Part of a small language model's weights.
Size: width 128, 4 heads of 32 (2 for keys and values), MLP 320 SwiGLU, vocabulary 8192, 4.17M parameters.
Architecture: RMSNorm before each block, rotary positions, no biases in attention or MLP, untied embeddings, normalized queries and keys.
Each number is 128 + 24 x the weight over its row's rms, rounded and kept within 0 to 255. Layers, rows and columns count from 0. The size above them is the row's rms in percent of the matrix's.

# layer 3 attention output (transposed), 128x128, rms 0.202, rows 18-26,50-57, columns 0-127
size [ 99 105 107 105 110 110 101 113 111 143 142 162 152 154 164 156 149]
[[109 153 136 129 120  92 165 135 119 126 135 131 112 125 125 113 111 142 140 141 121 107 120 136 101 106 128 120  83 125 125 173 121 110 137 170  97 133  83 162 117 147  90 153 127 141 110  65  89  90 124 138 130 156 125 115 133 130 171 133 140 120 130 114 120 163 114 127 172 136 115 106  84 141 115 141 140 128 134 133 126 119 151 140  82 144 116 171 152 141 126 137 104 135 151  91 117 116 147 138 144  97 144 133 154 113 193 119 121  72 193 110 148  89 128 111 101 109 123 141  69 157 147 102 109 100 107 169]
 [109 109 153 148 118 150  97 125  94 136 103 119 158  81 163 120 183 143 105 102 103 177 110 142 130 146  79 126  96 140 146 120 121 110 110 131 157 108 145 121 144 137 149 107 134  96 122 187 207 140  92 155 105 150 208 145 105 137 156 168  94 128 137 133  99 104 116 129 109 146 142 132 162 119 132 113  91 130 146 146 156  94 116 113 138 110 115 137 134 131 139  83 115  96 143 113  90 126 135 136 137 129 137 148 145 128 146 150 116 124 116 122 138 132  88 106 139 129 116 161 104 146 114 140 101 135  93 116]
 [111 120 101 127 122 132  88 117 140 131 140 131  87 101 129 163 125 113 110  93 146 168 109 117 134 131 104 153 103 165 148 138 123 108 107 132  88 119  88 137 123 101 135 116  92 133 137 119  98 123 173 121  88 115 100 105 114 149 139 167 175 130 121 113  92 130 118 149 144 118  67 121 134 121 100  88 142 157 126 127 129 148  94 119  99 142 178 106 165 129 164 116 189 114  82 183 139 150 149 114 112 128 129 113 124 123 150 172 146 127 137  91 127  94 102 109  76 145 122 138 136 130 145  87 146 145 141 106]
 [134 106 121  63 123 127 128 144  94 134 116  87 168 140 106  94 121 140  88 106 148 171 103 161  88 128 119 158 130 138 138 132 128  91 130 114 123 149 121 145 132 125 147 114 111 138 132  99 161 105 149 141 105 170 126  86 138  88 144 141 156 139 163 111 133 116 113 139 151 185  93 107 188 121 140 105 151 143 158 119 122 151 159 147 166 139 137 125 110 121 136 127 127 182 170 138 129 123 176 138 148 169 120 157 141 148 126 157 112  97  73 116 141 143 151 174 160 136 148 128  95 128 127 123 126 113 114 117]
 [120 128 127 142 130 117 116 132 137 123 111 118 137 146  88 143 179 140 117 143 139 100 160 117 128 140  90 161 132 161 167 110 146 160  97 163 135 119 166 100 127 104 133 143 170 159 147  58 122 136 137 124 137 128 157 201 134 146  84 130 111 126 138 100 113  92 117 148 149 128 119 102 153 104 138 127 112 148 114 136 122 174  91 122 135 128 165  99 114  99 149  82 150 137 141 144 121 149 130 143 152 115 133 129 112 134  93 141 140 132  38 111 147 112  84 185 119 117 149 115 134 138 122 138 134 144 111 118]
 [128 123 152 144 100 126 147 109 121 125 131 142 102 162 110 114 154 109 113 102 135 100 121 118 105  74  96 119 114 116 159 164 136 133 143 135 118 177 112 121 148 101 130 126  80 116 152 147 136 115 153  97 142 154 167 137 123  84 141  94  68 164 139 174 139 118 125 101 122  97 101 148 131 161  87 151 126 112  80 138 140 128 142  76 123 145 128 135 148 153 175 132 119 115  95 135 112 152 134 127 136 125 126 176 168 100 135 134 115 149 103 121 128 114  94 136 138 123 175 119 139 144 113 110 160  51 108 139]
 [ 91 109 142 144 157 137 145 130 112 154 109 150 125 179 161 105 145 121 150 207 137 117 128 127 163 149  79 141 152 154 141 149 128 109 137 145 122 116 127 159 133  90  97 125 146  97 132 134 132 112 127  90 126 104 159 148 129  92  88 153 129 123 154 141 128 116 123 134 133 115 105  97 158 113 108 120  89 136 132 153 122 116 119 122 134 134 152 149 126 187 163 138  94  97 132 107 131 178 145  95 103 160 125 138 153 125  71 154  61 139 115 110 129 136 152 146 133 125 131 118  83  85  85 120 145 127 145 114]
 [122 111 117 171  67 139 148 106 140 128 145 103 126 100 114 139 126 112 139 213 113 124 135 103 149 103 131 158 106 139 130 172 149 145 118 177 133 110 138 119 139 113 109 179 119 124 151 124  89 141 121 147 131  92 134  96 139 114 104 126 156 109 130 111 136 102 122 131 138 142 110 122 159 162 114 127 159 112 113 154 155 119 144 137 144 117 187 200 116  69 137  99 119 110 182 125 160 113 131 102 143 115 112 138 113 102 123 110 128 119 171 134 103 133 131 135  90 116 156 134 126 137  95 137 103 104 164 141]
 [120 127 158 135 158 176 131 184 130 135 114 155 121 126 140 101 124 161 118 120 130  95 108 126  98 170 127  97 116 150 128 133 113  99 144 150 116 117 128 110 114  85 118 113  85 158 160 135 154 147 104 120 158 159 118  88 163 129  77 144  88 121 142  72 149  95 137 139 161 133 141 149 153 125 164 136 129 136 117 148 110 156 122 130 138 139  83 120  95  93 117 170 116 102  83 125 121 139 120 118 118  73 183 114 130 152 160 107 145 146 136 104 176 117 124 120 121 138  94 104 118 138 171 113 122 114 133  95]
 [109 145 116 118 104 106 173 146 113 147 129 112 107  88 136  96 130 139 134 144 148 102 140 146  99 111 159 104  96 129 156 150 129 125 138 155 116 116  98 153 116 131 106 129 142 165 103  71  93 101 130 144 116 157  94 120 132 132 170 119 135 128 131 109  91 178 119 120 187 126  96  98  97 133 118 149 133 113 116 121 115 137 141 128  98 144 128 164 162 118 141 126  91 144 155 107 129 110 141 148 171 109 137 147 174  98 186  97 122  80 150 106 150  83 105 109 113 105 118 172  95 131 141 121 109 113 106 168]
 [130 136 155 139 115 127 107 116 105 143 108 124 155  84 135 117 169 128 104  97 116 189  88 121 126 126  85 143  87 150 148 154 120  89 119 146 151 113 147 123 149 127 157 116 134  93 130 148 174 130  99 163 108 136 218 148 106 124 146 131  99 130 123 135 104 111 135 132  94 153 136 167 161 122 129 108 104 129 135 132 158  91 117 118 142 110 112 133 110 120 149  97 102 116 138 117  73 131 158 143 147 128 149 152 135 130 177 163  96 118 132 137 147 104  74  91 137 139 121 160 100 161 119 134 105 142 108 134]
 [141 112  99 127 172 121 107  89 154 139 124 127  89  85 146 172 122 138 121  95 115 165 130 115 137 116 115 155 108 165 121 120 159 106 109 118  82 130  86 134 114  90 129 120 121 149 149 131 110 119 162 110 101 133 126  84 124 144 125 159 165 130 132 105  94 116 114 141 120 127  80 134 152 131 102  92 133 151 116 136 130 142  91 103  99 128 174 105 160 125 142 116 162 135  87 172 146 162 150 118 110 116 132 119 109 103 174 183 156 134 140 105 134  90  91 123  76 137 136 158 140 151 150  97 160 145 142 121]
 [123  98 115  78 110 112 134 131 108 116 151  93 152 136 105  96 149 138  88 112 161 158  83 145 114 113 109 129 127 134 115 141 130  75 121 118 119 140 140 149 139 145 151 111 110 133 131  86 168 106 119 157 105 178 120 110 142 112 137 143 153 159 163 105 127 106 138 124 163 184  85 109 160 117 152  96 141 138 149 101 139 142 148 133 164 134 126 125 120 127 131 144 134 182 166 129 136 115 170 143 160 161 107 156 144 162 162 133 103  80  74 120 154 142 151 178 135 134 153 128 104 131 132 143 104  94 140 137]
 [ 96 127 121 148 145 134 136 141 147 127 116 130 115 168  85 160 203 139 119 122 116 117 133 110 125 116  69 144 108 178 156 119 138 142 105 147 121 130 166 110 131 102 140 146 159 137 155  70 141 109 167 140 127 129 156 198 150 132  94 114  98 114 132  90 110 108 127 148 178 137 113 105 149  99 131 106 115 150 103 127 125 172  98 147 130 128 121  96 122 100 147 101 183 127 140 128 124 145 126 146 151 126 123 124 112 133  82 134 137 109  57 109 143 111  92 147 108 134 146 113 129 124 115 138 152 146 134 114]
 [139 126 139 137 130 110 130  98 135 136 138 128 109 156 130 126 140 116 111  70 132 114 163 122 110  89  96  97 120 106 141 155 136 147 127 124 108 164 127 130 133 106 116 116  67 127 154 152 139 115 145 112 129 158 139 123 130  70 144 111  76 165 141 171 138 127 140 112 139 104 111 124  94 154  72 147 154 116  97 148 132 149 119  89 138 151 143  80 144 123 167 131 122 131 127 135  98 155 128 112 159 138 134 175 168 109 134 141 140 154 120 136 121 103  94 152 144 113 171 126 146 123  96 107 156  40  96 132]
 [ 95 114 124 157 187 111 136 134 121 155 130 139 125 193 163 128 125 135 142 191 116 121 118 115 163 141  61 109 137 150 138 153 124 109 123 150 106 116 137 140 124  98 109 136 133 106 127 131 136 112 122 127 124  86 144 129 137  97  95 151 147 131 157 152 157 117 128 139 143 115 127  76 140 108 117 114 100 135 140 151 122 130 103 138 129 132 148 103 108 174 130 161 101  76 132 108 126 162 154  92 104 150 148 135 127 130  73 176  78 122 112 132 132 140 172 153 138 141 130 112  71 105  92 122 140 114 164 123]
 [123 115 112 167  67 165 149 123 120 147 132  84 129 122 109 139 117 105 136 182 109 128 110 124 131 101 138 164 108 115 161 156 160 125 109 176 141  99 151 118 135 122 113 169 113 130 143 130  87 143 125 159 129 101 144  93 151 142 111 138 201 107 126 125 137 135 122 132 153 115 123 109 162 150  94 137 146 114 119 162 134 120 133 148 144 125 173 207 133  69 147 113 131  91 177 126 145 116 129 116 111 126 114 141 123 102  99 143 153 116 165 127  99 139 145 138 100 111 155 121 134 134 103 137 114 106 169 142]]
# layer 3 attention value, 64x128, rms 0.205, rows 19-26, columns 0-127
size [125 147 143 129 143 137 128 125]
[[103 132 140 108 127 105 135 156 157 126 104 111 118 140 127 149 161 143 123 119 154  92 118 160 115 158  97 125 131 112 127 148 122 102 116 132 111  76 151 122 147  99 116 122 137 129 106 202 127 104 112  85 114 112 131  99 144 154 126 142 127 149 123 125 139 118 111 140 127  95  80  79 107 153 157 104 165 138 134 153 106 139 133  95 131 112 127 127 133 130  75  85  81 107 129 157 191 143 145 127 130 130 150 153 139 153 126 105 152 131 141 144 143 101 110 110 155 126 178  67 134 112  72 162 151 121 100 139]
 [ 95 162 152 155 124 136 151 175 124 134 124 113 103 130  76 132 126 106 156 111 138 125 112 156 142 136 169 108 141  73 143 156 129 140 159 144  86 151 112  76 121 181 190 106 127  91 108 149 115 168 126 177  95 129 129 174 109 129 129 135 148 146 150 156 132 115 127 113 118 111 126 146 131 141  92  95 103 138 132  90 146 113 132 124  97 100 151  84 103 126 125 133 120 114 148 134 170 159 174 105 104  99 126 110 111 148 116 119 155 106 151 142 115 157 142 109 143 117 146  96 114 118 159 120  96 131 157 130]
 [160 137  91 131 120 121 111 134 144 124 126 171  99 160  95 154 154 128 118 130 125 130 130 148 112 163 130 154 185 150 122 128 129 166 134 147 156 107 114  93  79  93 129 118 155 129 106 164 164 139 148 104 106 109 126  79 104  80 139  97 148 154 134 145 138 110 127 147 132  84 142 120 150 141 104 116 140 113 188 134 128 113 117 136 147 139 130 143 166 100 152  97 148 105 162 140 106 129 134 155 125 170 187 138 122 120 130 126 130 195 152 152 173 139 101 147 103 158 155  83 125 138 135 106 125 118 138 121]
 [153  95  79 141 115 126 121 179 147 126 189  85 131  98 135 147 124 133 159 122 115 112 157 154  73 105  85 148 168 112 130 119  96 119 130 126 110  93 103 115 137 172 144  78 119 134 151 141 132 167 122 112 174 105 124 150  93 112 123 169 152 127 161 154 162 120 125 111 142 113 108 150 102 102 122 161 145 118 137 122 130 142 131 136  98  83 132 143 129 131 143 116 106 104 150 149 108 150 126 161 106 158 112 149 151 128 134 179 143 141 131 129 140 133  98  72 125 109 143 117  93 150 147 147  93 130 165 130]
 [ 81 106 150  91 127 147 164 148 121 100 132 144  95 137 140 180 149  85 110 127 135 151 135 105 189 113 132 191 165 165 112 136  66 124 155 164  86 166 124  93 121  93 142 109 143 106 140 114 110 137 140 136 129 107 118 149 115 161 150 127 141 122 129 101 112 153 137 116  99 118 115  88 172 125 187 132 162 162 131 125 130 143 137 154 123 105 172 121 106 134 112 118 123 123 110 136  79 110 108 168 127 129 146 139 134 148 113 125 119 123 120 132 131 140 152  92 146 109 122 127 140 153 134 172 114 153 128 159]
 [ 96 149 113 119 124  93 130 129 103 130 149 132 118 141 114 124 112  82 109 121 141 115 135 135 108 110 130 165 117 173 123 108 126  88 145 124 186 117  89 133 109 132 127 120 116 161 120 146 108 131 169 144 156 146 146 136  91 164  92 147 102  97 145  94 128 120 147  87  98 132  81 170 101 158 132 152 103 116 141 120 142 151 132 161 128 129 139 164 123 149 151  92 142 139  98 104 141 163  99 141  78 139  99 150 119 115 145 123 133 134 141 163  90 142  92 124 101 134  91  77 116 173  92 140  86  95 104 105]
 [103 114 107 139 122 119 147 137 123 126  97 128 114 148 112  85  94 171 118 131 154 106 130 112 155  90 121 125 110 134 128 128 119 121 114 131 115  88 136  94  98 146 146 109  94 176 139 153  98  75 128 131 108 127 122 148  90  99 148 161 101 108 131 132 107 100 141 125 102 119 184 166  84 108 109 175 149  76 126 104 127 131 107 119  47 135 135  81 125 110 131 151 141 156 139 128 153 107 132 111 143 138 172  95  84 143 152 108  85 130 141 153 140 126 121 120 109 104 142 136 147 156 114 134  88 124 120 120]
 [104  98 163 109 144 106  91  97 126 127 187 118 132  93 137 119 170 164 180 148 115 167  81 153 116 133 116 138 103 109 114 154 137 194 149 148 139 117 153 139 127 148 128 123 157  96 129 109 121 109 137 123 153 138 135 138 105 129 126 172 111 171 147  99 180 157 121 156  95 167 140 127 124 131 160 133 157 143 168 131 133 158 135 142 114 110 143 148 123 119 144 127 149 130 125 133 140 130 117 128 101 123 101 165 150  95 130 126 153  56 119 155 104 123 101 133 150 153 127 122 123 113 122  81 100  81 142 118]]